Weights of a small transformer language model.
Training: a variant of Muon for these matrices, 318M tokens, 9320 steps.
Each number is 50 + 15 x the weight over its row's rms, rounded and kept within 0 to 99. Layers, rows and columns count from 0. The size before them is the row's rms in percent of the matrix's.

# layer 3 MLP down (transposed), 448x160, rms 0.146, rows 144-158, columns 0-159
099:74 26 58 73 54 56 19 20 30 55 30 38 41 63 53 52 27 41 59 26 54 42 75 54 18 48 46 44 41 62 51 73 41 57 59 64 41 49 54 22 34 74 49 59 58 45 64 44 33 46 57 45 64 75 47 17 43 51 49 56 73 52 32 50 54 26 92 40 32 62 47 55 41 35 55 55 46 57 67 20 42 38 42 72 58 32 39 55 59 39 75 41 44 34 57 57 46 47 43 35 35 32 19 46 33 55 62 32 40 38 14 60 42 51 48 81 31 38 46 54 26 51 39 57 31 44 37 27 38 32 58 30 39 56 29 52 50 24 69 63 69 33 41 24 40 51 43 25 45 37 53 68 63 54 39 66 45 60 64 30
095:53 26 19 34 57 51 69 68 60 41 51 56 44 17 69 50 57 62 42 51 67 58 49 46 49 49 55 58 36 63 51 57 41 59 77 55 56 64 26 79 44 49 50 61 55 39 47 73 55 43 54 53 40 46 48 45 52 89 60 60 35 36 36 41 59 45 89 42 30 62 49 43 36 23 66 44 57 46 53 44 41 40 34 56 50 62 68 36 49 57 49 43 38 61 28 62 69 00 79 77 29 43 67 70 52 43 35 36 39 56 38 51 51 17 65 44 38 44 64 47 42 27 30 48 57 34 53 45 47 54 48 43 39 47 52 59 78 61 59 67 19 73 83 67 57 35 05 42 48 75 72 60 54 68 44 63 37 47 46 43
105:84 65 97 48 74 41 37 27 47 42 37 38 50 59 37 59 67 62 71 42 37 50 57 66 48 47 74 30 71 41 38 58 86 32 53 37 29 32 64 60 34 45 62 71 28 47 41 39 78 57 51 72 34 54 27 56 69 49 52 62 40 54 50 51 52 59 55 16 61 68 36 50 51 49 72 46 62 20 62 52 66 51 05 48 33 58 53 64 48 65 49 46 62 51 48 51 57 60 73 18 27 25 65 37 54 28 59 68 62 49 35 45 56 53 47 31 67 27 73 43 41 29 39 49 66 47 64 55 55 45 37 56 49 30 38 67 61 47 44 37 59 46 86 67 74 56 70 31 38 36 56 58 40 48 63 68 45 54 49 49
101:36 53 18 57 72 51 46 26 78 58 26 44 65 55 60 72 18 58 34 36 43 60 58 50 49 67 48 62 58 42 64 25 63 48 48 48 31 76 80 52 51 61 62 50 54 75 39 58 48 43 40 25 43 71 65 37 19 45 48 57 43 34 52 46 36 44 50 72 72 53 70 25 40 44 56 80 21 83 46 48 51 51 38 64 81 96 34 32 53 49 51 31 56 43 49 39 66 28 57 58 63 60 43 38 68 23 54 50 68 64 51 49 49 40 52 36 58 63 52 52 61 46 35 49 47 21 55 38 47 54 67 48 72 51 50 59 47 16 40 48 77 36 44 56 40 22 45 44 67 40 84 59 51 61 38 50 46 67 78 63
102:60 56 38 60 44 53 90 57 38 33 54 18 70 12 40 39 40 48 63 70 45 14 58 44 33 36 55 64 62 50 58 59 37 69 76 52 40 51 69 36 61 55 45 57 64 14 43 26 45 32 40 31 52 39 38 40 45 44 29 61 54 60 35 48 58 35 30 37 63 55 53 78 46 38 49 69 30 58 54 62 34 64 34 47 92 33 31 42 55 55 21 58 55 58 43 61 49 61 61 44 72 62 55 27 29 46 48 49 46 62 69 40 49 49 36 45 40 67 23 23 50 41 35 28 55 70 50 54 45 32 42 58 55 48 57 57 30 56 18 32 34 52 32 27 51 51 34 43 54 36 52 77 59 17 34 30 49 48 21 39
099:26 57 38 39 40 49 66 47 51 68 42 76 46 66 72 56 76 51 57 82 37 38 43 54 45 49 29 60 49 43 31 68 44 46 45 57 64 24 43 65 31 86 52 47 78 38 18 54 26 83 25 46 44 24 56 30 81 30 63 49 26 58 63 46 35 44 43 84 77 55 29 49 47 53 35 48 69 41 71 53 51 54 55 53 49 25 80 72 64 54 40 65 62 45 50 70 52 55 57 75 38 53 59 33 52 44 49 35 76 50 63 38 41 43 35 09 58 74 18 22 52 49 78 55 31 50 47 51 62 58 53 66 75 31 46 63 57 55 60 59 50 47 42 62 36 71 55 56 66 41 58 47 45 47 61 60 46 60 55 40
098:62 57 40 36 50 52 62 22 54 15 31 70 72 74 48 31 62 70 45 56 56 33 55 25 67 55 51 64 20 65 53 35 71 48 54 46 52 44 40 42 41 46 64 46 62 52 48 31 43 42 38 39 42 48 72 50 67 53 41 51 49 43 44 41 27 64 64 65 57 70 51 69 41 60 39 28 63 50 53 57 46 60 47 37 33 00 77 36 58 24 52 25 57 36 45 19 40 46 59 34 40 67 69 52 55 36 59 34 60 33 29 61 33 34 45 36 44 26 49 39 61 55 35 56 44 43 15 51 75 20 41 42 20 35 43 72 56 61 48 63 34 80 42 42 58 49 71 53 40 28 73 11 64 47 48 39 48 61 67 35
099:42 42 44 49 54 46 84 64 48 54 15 28 50 51 56 65 55 53 23 65 66 63 78 41 48 66 65 53 39 50 43 71 42 26 30 35 54 60 67 35 57 47 79 49 59 55 63 45 56 41 10 38 40 55 57 51 72 48 39 51 40 45 38 39 32 25 75 61 46 48 58 51 33 65 34 35 49 57 64 50 51 35 60 34 22 65 45 49 64 51 45 21 44 60 67 36 59 34 56 69 56 33 36 48 27 46 62 33 63 32 52 90 62 42 47 48 31 69 48 61 59 81 54 56 52 62 67 70 48 26 47 56 47 30 21 67 69 55 68 38 80 33 46 51 51 67 12 25 52 51 58 28 60 44 67 41 88 54 49 67
098:68 38 65 44 64 44 39 59 88 59 29 41 38 60 34 61 49 57 57 63 52 40 53 62 63 37 52 56 46 43 30 46 14 69 48 16 61 49 40 59 57 32 72 61 77 62 60 54 59 37 54 28 64 50 29 39 38 77 41 67 66 33 10 49 67 51 57 54 48 27 36 47 45 34 61 74 53 48 31 56 54 67 53 72 22 73 55 31 57 40 35 42 52 61 48 48 43 63 42 49 56 58 57 22 25 23 19 44 53 50 64 53 71 43 43 52 55 46 76 43 75 54 37 63 48 27 45 74 56 39 47 31 61 63 30 59 66 10 39 40 42 41 30 58 38 63 41 59 66 18 64 43 54 54 69 74 60 22 60 48
103:37 60 60 62 55 73 40 38 55 34 48 53 57 38 57 63 37 61 46 45 54 73 37 66 82 38 49 51 18 40 55 07 43 61 50 31 46 75 32 69 40 42 20 37 41 58 33 51 30 09 26 57 60 34 37 51 53 59 44 71 66 37 35 75 45 55 50 67 57 26 44 56 42 27 25 52 44 36 55 61 39 50 39 32 51 63 62 71 48 48 48 43 66 52 86 75 37 46 56 55 54 48 52 41 66 48 50 49 39 48 40 51 65 28 52 34 60 67 26 27 57 81 60 78 38 57 99 56 51 48 68 36 36 52 39 51 56 40 77 48 71 59 58 51 59 56 71 42 43 41 53 43 34 70 41 53 55 82 51 75
104:74 49 36 51 64 48 47 51 53 65 48 51 27 66 32 33 56 30 25 35 26 77 23 73 72 48 77 29 66 63 53 43 55 39 48 84 63 65 35 25 60 56 49 50 33 82 85 54 37 53 75 58 48 62 35 43 24 40 76 66 48 60 63 13 41 56 54 36 49 19 53 48 22 23 49 67 52 41 57 52 45 60 75 25 42 55 43 43 28 60 33 42 56 55 46 47 33 55 53 32 60 22 40 59 46 41 37 48 50 56 31 61 81 40 55 38 42 55 60 70 40 78 23 33 56 67 39 47 52 69 32 32 68 39 56 48 60 27 58 46 54 60 49 56 41 44 57 50 70 65 23 69 62 64 55 52 55 50 33 46
105:55 45 64 45 52 58 54 63 51 43 61 58 80 54 61 37 47 82 30 40 96 50 38 56 33 59 41 60 36 50 54 48 18 47 48 35 43 79 49 41 56 22 57 54 61 80 50 51 34 33 28 26 63 50 41 66 53 22 54 44 43 30 54 44 78 37 38 49 51 55 30 60 53 55 51 75 56 43 39 54 29 63 65 48 68 56 36 32 77 66 02 24 57 56 56 48 47 68 60 19 46 29 51 51 45 56 51 63 77 49 66 49 56 45 45 45 23 44 19 33 49 35 33 65 54 42 46 55 20 54 41 57 54 90 42 27 33 49 37 21 54 56 49 55 48 43 55 33 57 26 73 51 35 63 40 54 38 52 45 22
093:45 60 44 64 42 65 53 57 49 55 60 81 68 44 32 59 26 35 52 36 76 41 45 34 20 46 42 36 66 33 33 57 49 53 29 21 43 55 27 57 52 36 61 56 51 52 18 44 50 57 36 31 44 30 70 58 31 34 45 51 41 70 52 40 00 35 45 58 40 63 24 51 60 56 43 45 63 48 54 48 68 46 76 54 71 41 75 64 59 62 57 60 69 56 74 50 52 47 57 60 56 53 23 87 45 41 49 49 61 61 67 45 55 52 33 52 56 99 48 61 53 61 47 37 57 58 31 26 38 40 60 33 62 33 75 52 61 57 29 66 21 47 39 34 71 28 49 57 64 47 57 68 34 41 61 50 67 37 51 87
096:53 33 43 41 54 48 69 43 51 68 37 61 31 53 35 82 72 60 52 42 53 72 48 32 40 53 39 13 64 58 48 44 33 29 63 29 37 47 45 51 36 79 53 49 40 57 37 38 31 64 68 40 57 50 49 32 66 26 56 26 51 52 37 20 44 58 30 49 24 43 35 29 46 64 54 53 22 45 63 44 47 29 54 24 45 07 49 25 62 53 54 47 46 50 31 66 34 45 62 59 20 28 48 65 43 36 50 43 37 49 21 59 48 32 65 47 39 58 74 65 76 41 50 58 51 44 50 48 68 77 61 49 41 89 54 67 77 59 43 41 43 54 75 63 54 57 29 63 49 49 45 63 29 61 48 37 75 09 32 54
100:53 57 35 50 60 37 72 82 34 42 41 59 55 65 67 49 61 39 61 72 48 56 46 42 96 66 39 54 50 40 42 61 47 29 24 70 38 49 45 60 49 72 48 61 68 47 57 47 57 71 35 40 62 64 46 62 45 60 34 55 48 13 06 63 64 61 50 43 51 44 58 44 47 48 45 59 08 49 76 24 46 72 56 46 48 54 34 50 47 66 64 11 64 53 39 35 58 63 38 54 49 29 67 70 46 60 43 64 33 20 94 36 46 44 54 51 37 20 78 61 44 47 58 23 46 71 81 51 48 41 69 42 44 63 42 53 46 39 31 55 47 34 42 39 71 30 65 47 36 68 52 30 45 51 51 28 41 57 59 50
# layer 3 MLP gate, 448x160, rms 0.225, rows 145-159, columns 0-159
100:43 37 61 54 47 47 43 66 57 47 71 65 46 31 57 42 12 30 55 56 66 25 53 61 41 57 57 67 38 15 56 48 66 47 31 47 84 42 69 81 67 42 38 57 61 38 36 23 59 74 69 24 64 43 42 62 30 77 24 62 88 51 49 61 37 52 66 63 61 52 35 38 60 48 38 47 46 65 27 47 61 29 72 48 33 49 75 48 41 29 66 37 54 59 62 61 51 72 48 55 60 69 56 58 48 50 50 86 54 37 51 43 27 44 39 27 37 53 45 46 45 48 24 49 56 57 43 44 60 53 58 55 35 60 54 52 40 23 38 28 56 61 24 56 50 46 14 78 38 58 34 50 79 43 71 62 83 59 32 39
107:62 73 89 67 33 60 75 29 38 33 39 62 59 51 25 81 51 65 65 47 45 77 70 58 64 39 58 37 16 72 44 93 87 45 37 35 72 47 55 54 24 35 65 81 39 40 51 46 62 45 54 36 42 60 29 45 25 53 60 33 64 68 61 40 50 32 30 55 39 90 54 49 74 43 74 39 49 23 51 22 50 40 39 59 67 43 31 48 45 60 43 50 65 46 44 47 52 43 51 47 45 32 47 46 43 39 39 56 55 36 55 40 63 60 43 51 53 46 64 56 56 41 58 50 27 57 50 32 14 47 25 71 47 41 68 46 61 50 50 55 45 37 50 50 70 56 42 59 19 49 73 43 65 43 30 45 26 48 65 60
112:46 53 72 79 70 57 45 60 45 59 45 48 67 59 53 67 16 35 60 54 67 54 40 81 74 53 37 47 67 34 41 64 41 58 42 39 50 35 39 44 82 28 33 59 58 74 55 51 37 30 40 41 41 33 61 31 39 44 47 63 48 33 63 59 49 37 55 43 41 24 79 52 44 14 65 64 18 43 47 46 55 51 61 44 69 69 51 61 34 73 32 13 32 42 32 43 51 58 78 40 60 50 33 37 81 44 70 74 41 59 42 36 59 59 44 20 54 44 70 44 37 45 85 55 47 41 55 44 49 78 54 45 58 72 50 78 44 63 76 48 59 55 35 56 54 19 29 66 49 67 45 53 74 48 78 60 51 49 57 44
106:42 46 28 41 49 46 29 34 50 49 56 39 63 64 63 69 42 51 35 60 52 64 77 65 83 68 82 33 50 62 25 45 11 44 58 69 43 48 31 42 36 20 44 31 37 45 52 43 59 66 51 61 67 35 40 98 49 63 34 39 50 66 42 63 32 75 61 40 36 54 35 71 68 62 37 44 39 37 34 42 51 35 75 64 34 47 58 50 51 82 68 31 39 47 38 14 36 63 46 60 42 39 33 57 48 46 48 75 57 48 51 63 50 64 36 58 52 43 52 35 43 42 68 52 41 27 53 57 34 51 46 53 68 45 46 57 48 60 56 75 39 99 70 79 63 45 53 74 39 55 48 43 21 50 67 36 57 52 70 29
097:23 49 32 38 36 78 51 46 42 48 25 61 20 69 52 56 67 35 42 43 21 74 29 38 51 60 36 62 61 51 33 43 56 40 44 75 63 42 62 39 65 71 59 60 76 31 46 40 37 57 43 60 91 18 39 44 68 52 53 79 35 41 66 36 39 28 57 61 63 53 40 43 62 54 59 45 60 44 53 54 69 65 48 63 48 60 65 34 37 38 69 60 79 68 54 99 36 44 52 42 66 50 44 54 61 54 28 43 51 49 50 63 41 55 33 34 67 30 20 28 43 59 55 60 37 57 54 60 70 47 53 68 94 49 45 39 35 29 41 33 43 53 36 40 48 66 64 61 43 55 48 59 41 60 52 87 40 23 46 43
095:44 20 35 47 48 75 45 68 51 42 64 30 48 62 39 75 65 65 59 31 72 62 64 49 50 49 67 33 37 69 27 79 44 50 54 48 37 67 52 45 39 64 55 45 43 41 48 49 55 63 10 61 47 45 56 46 55 39 46 19 55 60 58 31 69 45 32 74 24 48 57 51 23 24 75 78 66 68 61 53 34 51 73 61 43 55 53 54 41 53 70 41 15 85 52 47 47 21 43 65 34 42 53 60 32 44 49 45 52 42 38 60 50 38 50 46 51 41 64 41 43 52 16 39 25 19 45 37 60 72 36 67 56 72 41 49 40 40 61 29 49 87 41 75 38 63 45 27 48 47 19 28 36 47 46 65 54 63 44 72
098:67 49 26 18 26 76 63 42 43 54 40 57 44 46 49 53 69 76 40 54 57 69 72 70 34 67 62 58 52 25 35 61 37 44 39 57 47 42 40 52 57 53 64 37 44 34 57 59 83 44 41 52 40 46 36 36 45 34 43 39 60 22 31 49 53 33 40 72 40 62 51 48 86 36 39 44 30 38 50 54 49 44 29 43 34 53 51 37 85 48 57 66 32 63 52 19 45 29 27 52 91 48 39 60 45 54 73 72 65 55 36 79 33 53 68 56 44 75 40 46 68 72 24 50 44 34 39 59 55 59 40 54 41 43 46 70 26 66 43 57 44 44 77 39 31 27 24 22 68 52 49 55 61 25 42 81 38 53 44 37
100:48 58 53 35 62 58 18 41 57 61 59 54 65 34 43 83 30 77 22 80 48 53 41 50 25 65 43 67 47 66 58 62 46 59 42 84 50 79 46 71 60 62 70 38 53 73 31 53 63 57 58 55 49 57 45 47 29 36 25 36 46 44 58 32 37 75 69 64 45 65 48 65 64 47 60 45 45 66 48 36 47 38 49 43 23 51 56 50 53 55 35 54 31 58 41 91 37 69 51 48 57 52 38 53 45 41 51 63 81 37 27 51 37 66 34 57 43 63 51 53 49 51 61 66 88 63 59 26 50 38 53 20 63 42 53 49 16 41 60 19 26 91 47 46 48 53 38 62 68 17 58 51 32 40 58 51 39 44 36 73
103:33 57 35 33 76 37 67 51 41 73 48 46 78 63 34 53 63 30 38 45 60 51 45 61 65 44 43 56 52 51 61 90 29 64 50 54 52 59 18 27 30 39 62 40 84 48 21 80 35 54 26 56 45 35 59 51 42 59 40 50 80 33 49 30 54 43 74 72 52 31 56 64 49 50 35 61 25 51 46 41 46 62 45 54 32 68 69 37 77 63 48 69 71 52 46 47 33 52 54 63 12 59 54 29 58 63 36 51 68 45 36 40 34 43 70 55 34 39 41 33 67 50 33 23 49 44 66 23 52 48 52 45 44 51 58 60 53 89 49 48 12 50 27 48 48 73 33 71 52 28 63 32 54 63 56 52 26 47 41 45
098:62 09 43 34 45 59 51 37 49 49 58 63 71 68 64 64 39 81 66 62 62 41 61 32 65 78 63 65 61 67 68 63 72 59 39 44 35 33 53 58 43 66 27 59 47 34 35 51 77 39 63 34 61 34 47 57 61 54 43 48 50 24 55 57 45 68 48 76 63 60 64 38 53 57 44 12 41 44 56 39 41 71 43 35 61 55 36 69 50 39 47 61 22 59 48 58 59 63 44 66 63 63 53 35 40 45 64 18 51 63 15 63 55 53 54 34 66 37 00 42 56 35 64 68 50 42 90 41 41 38 36 76 61 75 48 39 23 78 47 61 52 48 62 70 55 58 45 54 59 58 55 46 37 38 40 48 68 67 70 51
101:77 61 48 57 73 26 43 75 64 51 65 51 52 45 61 57 52 38 65 56 76 32 62 75 52 68 60 52 35 52 64 46 50 75 64 42 16 55 44 46 58 38 31 45 33 71 43 39 61 70 50 82 42 35 39 71 48 47 44 46 33 47 33 52 69 38 65 47 54 45 49 39 50 40 65 42 61 66 37 39 53 28 66 54 55 46 72 63 64 43 22 47 57 46 79 47 75 69 34 31 31 39 68 44 33 61 38 65 72 47 33 60 49 32 62 40 42 35 11 73 53 41 24 53 80 37 42 44 45 72 60 29 29 63 55 19 60 47 67 27 70 47 40 63 27 63 57 51 47 80 73 55 32 66 51 68 65 64 41 79
096:38 26 66 54 25 97 46 44 33 33 42 28 65 33 76 36 81 48 44 39 49 41 60 30 59 34 53 57 61 40 69 38 55 31 33 17 65 32 22 40 54 21 78 57 26 25 61 60 64 62 46 44 67 68 60 60 58 39 50 66 35 43 49 52 43 59 48 47 29 29 39 36 63 71 57 57 59 63 41 70 77 62 46 60 43 51 62 47 48 78 69 44 64 70 59 25 36 35 55 67 55 41 37 56 52 58 77 63 52 59 48 51 12 31 54 40 34 69 38 58 72 69 28 47 54 40 53 53 37 34 29 50 57 53 27 52 63 50 45 62 54 72 50 33 58 45 57 35 72 57 61 45 31 45 69 35 32 49 51 78
093:19 68 35 62 41 57 72 35 70 64 78 39 64 41 53 54 60 50 42 25 63 30 41 27 51 50 58 81 76 41 30 25 61 42 47 46 61 55 25 67 41 54 67 57 27 54 68 54 54 65 26 42 67 67 36 42 50 51 16 62 48 52 43 60 33 34 63 43 45 42 74 51 45 30 42 46 32 08 24 65 21 68 75 57 64 57 59 44 62 43 36 49 67 64 27 64 64 83 54 48 51 35 55 68 51 46 61 61 62 55 62 55 41 41 54 36 43 48 49 55 21 50 75 26 83 29 33 57 70 52 48 55 42 72 54 54 75 24 63 67 42 62 58 65 53 32 30 35 54 63 49 33 57 60 44 31 53 51 33 39
094:44 35 66 57 51 55 59 64 55 38 54 55 31 55 40 63 50 36 49 62 42 68 29 57 75 40 18 70 54 36 52 30 56 28 79 56 53 45 51 85 86 34 58 45 65 55 34 51 23 18 29 49 46 91 58 49 29 46 45 45 53 14 60 43 72 68 55 65 54 30 67 50 83 72 52 42 60 24 62 47 35 57 58 60 48 42 25 16 34 22 21 54 51 47 45 47 41 32 54 66 32 50 26 47 71 44 50 65 38 37 26 28 51 59 32 47 50 33 52 30 53 52 53 61 15 44 67 53 39 46 42 28 55 58 59 58 54 57 42 51 64 54 32 43 47 36 62 40 62 41 33 43 79 55 27 31 47 41 58 42
104:28 50 52 41 42 75 54 47 66 26 44 88 38 65 08 47 48 54 66 40 37 52 49 56 48 33 44 57 65 38 53 64 42 65 62 34 56 64 70 39 42 55 39 18 37 29 23 74 67 43 27 56 40 23 52 55 63 65 59 99 52 47 45 48 29 52 36 39 61 62 35 60 45 56 39 74 37 60 47 36 62 64 62 70 40 24 51 43 67 52 44 21 47 56 61 69 54 79 49 46 40 52 54 67 72 16 60 46 39 47 49 45 36 41 69 56 36 48 22 49 24 52 29 73 69 47 50 24 56 51 41 41 82 27 49 56 46 65 39 30 63 47 48 80 49 57 50 49 59 58 62 45 54 70 46 65 57 44 53 50
# layer 3 MLP up, 448x160, rms 0.216, rows 145-158, columns 0-159
098:30 38 55 52 50 51 57 42 60 62 44 20 46 41 59 32 47 46 45 65 51 45 73 57 38 81 44 30 65 34 51 45 77 46 53 41 27 37 28 63 52 47 80 51 52 22 47 43 46 69 61 64 75 72 35 76 46 51 34 52 17 70 36 77 14 46 66 56 53 38 28 33 32 62 42 49 43 52 44 67 44 42 40 69 32 68 64 26 32 48 53 63 60 90 33 37 27 58 69 56 45 55 38 68 61 45 40 70 62 13 48 38 58 33 65 50 29 67 47 79 44 40 26 45 50 25 29 44 42 85 58 43 34 60 58 73 46 61 57 44 49 60 69 50 45 40 39 55 63 33 62 67 51 30 61 64 60 45 31 63
102:65 36 64 50 47 47 62 49 38 56 55 33 45 48 66 50 43 48 54 53 47 17 33 64 59 56 47 74 68 44 45 69 52 29 41 26 62 09 56 60 52 50 56 73 25 50 38 67 61 62 50 44 68 53 59 35 61 45 51 43 79 44 53 41 73 38 49 41 27 83 41 34 58 52 39 53 29 41 37 53 66 65 45 65 67 52 21 73 33 69 52 44 42 50 62 21 36 48 89 45 75 44 21 64 55 40 45 62 79 63 58 58 32 73 34 41 65 41 43 38 48 46 58 65 70 51 79 52 57 62 38 17 32 33 66 46 31 58 58 40 65 72 74 38 50 76 39 44 45 16 80 47 46 61 64 44 42 76 57 34
102:45 27 50 41 41 66 51 33 38 44 49 53 61 44 52 58 32 64 57 61 27 33 39 84 72 34 41 39 55 43 29 29 83 21 88 75 43 52 75 54 51 34 57 59 68 56 42 42 15 39 69 35 56 63 51 45 65 53 88 51 50 59 71 32 43 49 53 70 45 80 64 43 59 67 53 50 54 71 62 55 63 72 56 39 63 38 50 54 64 45 63 35 57 33 72 77 47 29 45 43 52 57 24 55 60 45 55 43 46 67 44 26 37 53 38 82 42 44 56 34 51 62 59 68 81 45 55 82 62 45 80 60 50 34 75 38 59 59 30 27 56 55 54 45 51 50 46 86 59 64 42 55 43 67 36 70 59 51 64 75
100:62 41 50 68 68 44 29 52 52 59 46 43 43 71 64 42 20 44 72 44 48 41 61 47 30 14 72 58 67 41 56 58 96 55 33 81 43 68 55 42 59 49 60 38 65 53 60 71 45 39 46 29 56 67 59 51 40 83 28 67 46 47 34 51 66 77 48 43 20 33 17 54 52 63 50 61 35 61 82 70 55 55 49 77 48 44 45 13 57 71 47 50 44 45 40 53 31 61 40 46 77 62 47 77 27 45 41 52 14 51 56 66 34 42 61 62 34 45 63 45 68 66 49 50 36 62 53 43 46 71 50 63 38 64 25 63 63 58 58 33 38 68 58 49 72 44 74 54 43 54 74 47 62 56 47 25 33 36 29 36
104:35 36 36 10 47 82 73 48 53 67 26 47 34 58 64 61 43 50 42 41 41 39 47 59 40 67 30 46 70 46 44 42 40 42 77 34 59 24 58 40 48 50 69 56 66 33 57 63 04 63 71 31 49 37 60 35 52 48 42 57 32 71 56 65 54 22 47 79 61 25 55 23 45 43 36 47 32 50 62 48 38 66 54 76 65 41 64 33 76 41 59 67 26 42 63 53 72 45 51 51 51 55 10 39 46 59 45 41 46 50 71 49 58 80 31 52 50 50 42 35 46 50 59 54 37 63 49 47 46 61 52 45 18 62 59 65 97 39 33 38 69 51 28 50 49 52 43 71 59 78 57 43 48 56 29 80 55 49 52 35
095:71 36 46 45 42 30 87 66 54 56 42 48 48 69 41 54 45 36 45 41 75 30 43 57 61 44 74 47 51 48 64 48 57 52 53 65 56 21 73 71 70 73 58 42 31 60 56 47 44 45 64 21 32 48 44 59 76 33 86 39 66 50 51 69 72 70 34 57 52 61 57 56 53 51 59 85 40 88 57 72 55 45 48 39 59 48 36 50 40 35 68 48 42 47 75 30 50 61 46 12 80 63 19 54 38 40 28 46 39 57 31 48 49 71 43 49 66 52 61 52 23 41 66 41 66 70 55 49 52 65 55 34 52 70 59 49 63 25 49 35 81 39 64 43 53 43 14 72 40 55 54 34 48 84 31 50 52 50 50 31
098:68 49 34 33 68 38 45 41 62 53 60 52 35 50 51 53 53 39 52 47 36 45 37 71 92 65 35 53 54 61 54 41 59 57 49 66 66 58 65 52 49 47 65 48 43 35 41 66 52 52 63 30 32 75 57 43 58 75 56 52 52 39 70 41 47 88 40 53 43 56 24 57 59 76 47 57 66 52 64 50 69 52 70 48 33 33 68 68 29 27 41 56 79 40 47 60 44 65 69 28 55 44 44 40 65 57 45 71 51 57 69 39 60 71 41 45 83 29 27 36 37 41 87 64 54 56 57 56 37 28 37 18 65 49 62 15 36 63 76 31 26 63 27 65 99 51 65 49 42 39 47 59 34 56 47 46 37 52 63 61
097:49 43 31 88 41 51 54 40 50 53 40 75 53 55 56 47 56 58 44 26 87 57 45 49 73 49 61 46 50 69 42 75 64 49 30 86 36 50 74 40 42 70 45 40 51 59 60 71 57 38 55 33 60 46 39 67 58 69 54 57 59 72 58 57 43 44 27 47 67 58 71 64 61 64 35 44 56 44 66 44 65 40 34 23 56 53 20 88 29 56 56 32 44 58 71 38 47 45 55 36 82 39 33 37 32 66 64 22 46 66 31 53 27 52 66 69 54 57 28 63 59 40 49 69 41 75 60 70 51 36 74 79 59 23 46 62 43 61 60 33 57 39 24 57 70 60 50 30 70 57 50 54 79 37 54 58 23 53 64 66
102:54 52 47 48 55 37 46 30 30 10 67 57 44 57 32 56 81 61 41 52 49 39 41 38 17 51 33 45 55 52 34 61 57 53 44 51 42 55 49 41 31 69 44 44 43 33 33 40 37 48 70 67 42 49 44 32 64 24 59 41 34 75 58 51 39 08 57 88 53 60 77 56 33 51 40 57 75 30 29 59 32 74 64 54 50 37 43 77 49 26 65 66 63 51 61 23 51 28 43 54 21 72 67 40 63 22 57 50 59 27 65 67 60 52 59 52 68 49 43 68 50 67 53 46 54 35 34 56 52 44 56 75 47 50 52 50 50 37 57 62 41 46 22 55 22 69 70 44 66 66 13 72 75 38 61 57 45 58 40 75
096:52 67 36 61 54 60 27 55 73 52 27 52 52 50 63 24 07 44 52 63 33 63 67 52 31 46 60 43 52 49 75 50 86 46 68 55 41 55 47 48 49 56 52 58 69 45 65 19 51 65 36 49 55 32 65 41 57 47 50 42 59 51 50 35 27 53 47 29 43 51 54 55 44 50 59 74 27 53 46 62 72 37 38 25 58 62 29 60 59 60 39 44 67 50 50 49 63 58 83 49 33 44 40 42 39 25 23 52 39 31 54 56 52 86 36 58 34 31 29 31 38 47 43 35 66 32 56 49 67 15 25 27 43 72 15 51 71 73 41 40 41 39 71 68 38 04 40 47 57 35 52 61 48 63 82 47 53 44 68 48
105:34 41 45 43 68 46 38 58 30 40 20 44 37 54 21 45 63 08 44 38 17 28 56 39 64 41 69 45 64 63 32 43 35 62 88 47 53 37 42 48 24 42 66 39 47 32 62 39 62 70 29 68 61 52 59 18 42 45 45 53 42 42 62 44 34 78 42 67 71 55 34 36 63 83 69 50 57 48 48 47 89 70 35 67 47 50 57 33 24 68 47 61 52 75 23 42 58 37 71 58 57 53 44 43 56 56 40 47 47 30 49 35 69 57 47 53 54 46 49 60 56 41 55 51 25 49 76 47 70 65 39 49 43 16 18 49 56 53 48 70 56 19 48 49 50 44 53 46 74 79 41 37 67 64 41 60 36 50 70 66
093:33 50 47 54 46 44 62 39 47 56 51 29 75 74 41 31 81 43 36 21 36 30 58 60 52 43 61 60 41 22 46 64 56 78 41 16 53 58 47 48 65 24 50 52 63 58 43 38 55 60 32 48 58 35 47 68 89 65 55 64 27 70 63 58 15 44 44 47 41 41 48 46 34 58 69 63 64 62 68 39 24 64 53 38 38 32 36 49 39 59 93 40 53 45 69 61 37 54 57 56 43 35 40 66 53 70 59 35 54 37 69 43 43 22 56 46 65 57 37 39 46 52 73 66 63 42 52 27 45 39 53 65 73 42 64 38 54 40 53 64 31 52 47 68 17 54 45 31 30 69 29 70 31 39 64 57 83 39 42 87
096:50 55 61 88 65 42 64 46 59 35 52 42 45 55 39 36 60 28 45 32 61 41 46 52 31 43 47 58 53 20 21 30 37 49 38 66 30 47 44 79 49 25 67 61 49 70 69 71 39 54 30 49 40 47 48 39 47 92 40 28 53 43 52 52 59 26 72 60 53 57 51 53 42 45 49 70 47 48 35 75 51 39 54 75 59 54 39 33 78 46 35 59 49 36 58 41 59 71 25 27 53 29 38 73 52 38 59 62 46 74 56 45 42 37 63 57 49 41 40 26 26 57 75 43 59 57 26 62 45 38 42 58 21 42 30 38 60 21 61 52 51 66 51 64 97 47 53 43 40 60 76 40 49 54 76 63 39 82 22 36
095:53 69 48 40 54 46 60 64 42 32 45 53 67 56 65 69 61 53 61 56 55 42 60 65 42 79 57 48 60 37 39 66 53 43 46 72 39 55 21 64 58 30 33 74 71 55 53 27 66 47 54 80 59 60 54 36 32 50 56 46 80 25 29 40 43 65 62 68 50 70 48 57 80 44 64 46 21 42 61 56 54 99 54 61 50 35 49 67 57 53 49 41 52 49 51 29 31 31 37 35 59 22 54 42 30 28 70 79 46 34 75 80 37 41 59 57 10 57 45 57 43 35 47 41 43 65 37 49 47 58 33 51 55 37 41 51 64 44 54 60 69 70 46 76 59 27 62 41 33 77 14 69 29 62 55 33 42 61 55 66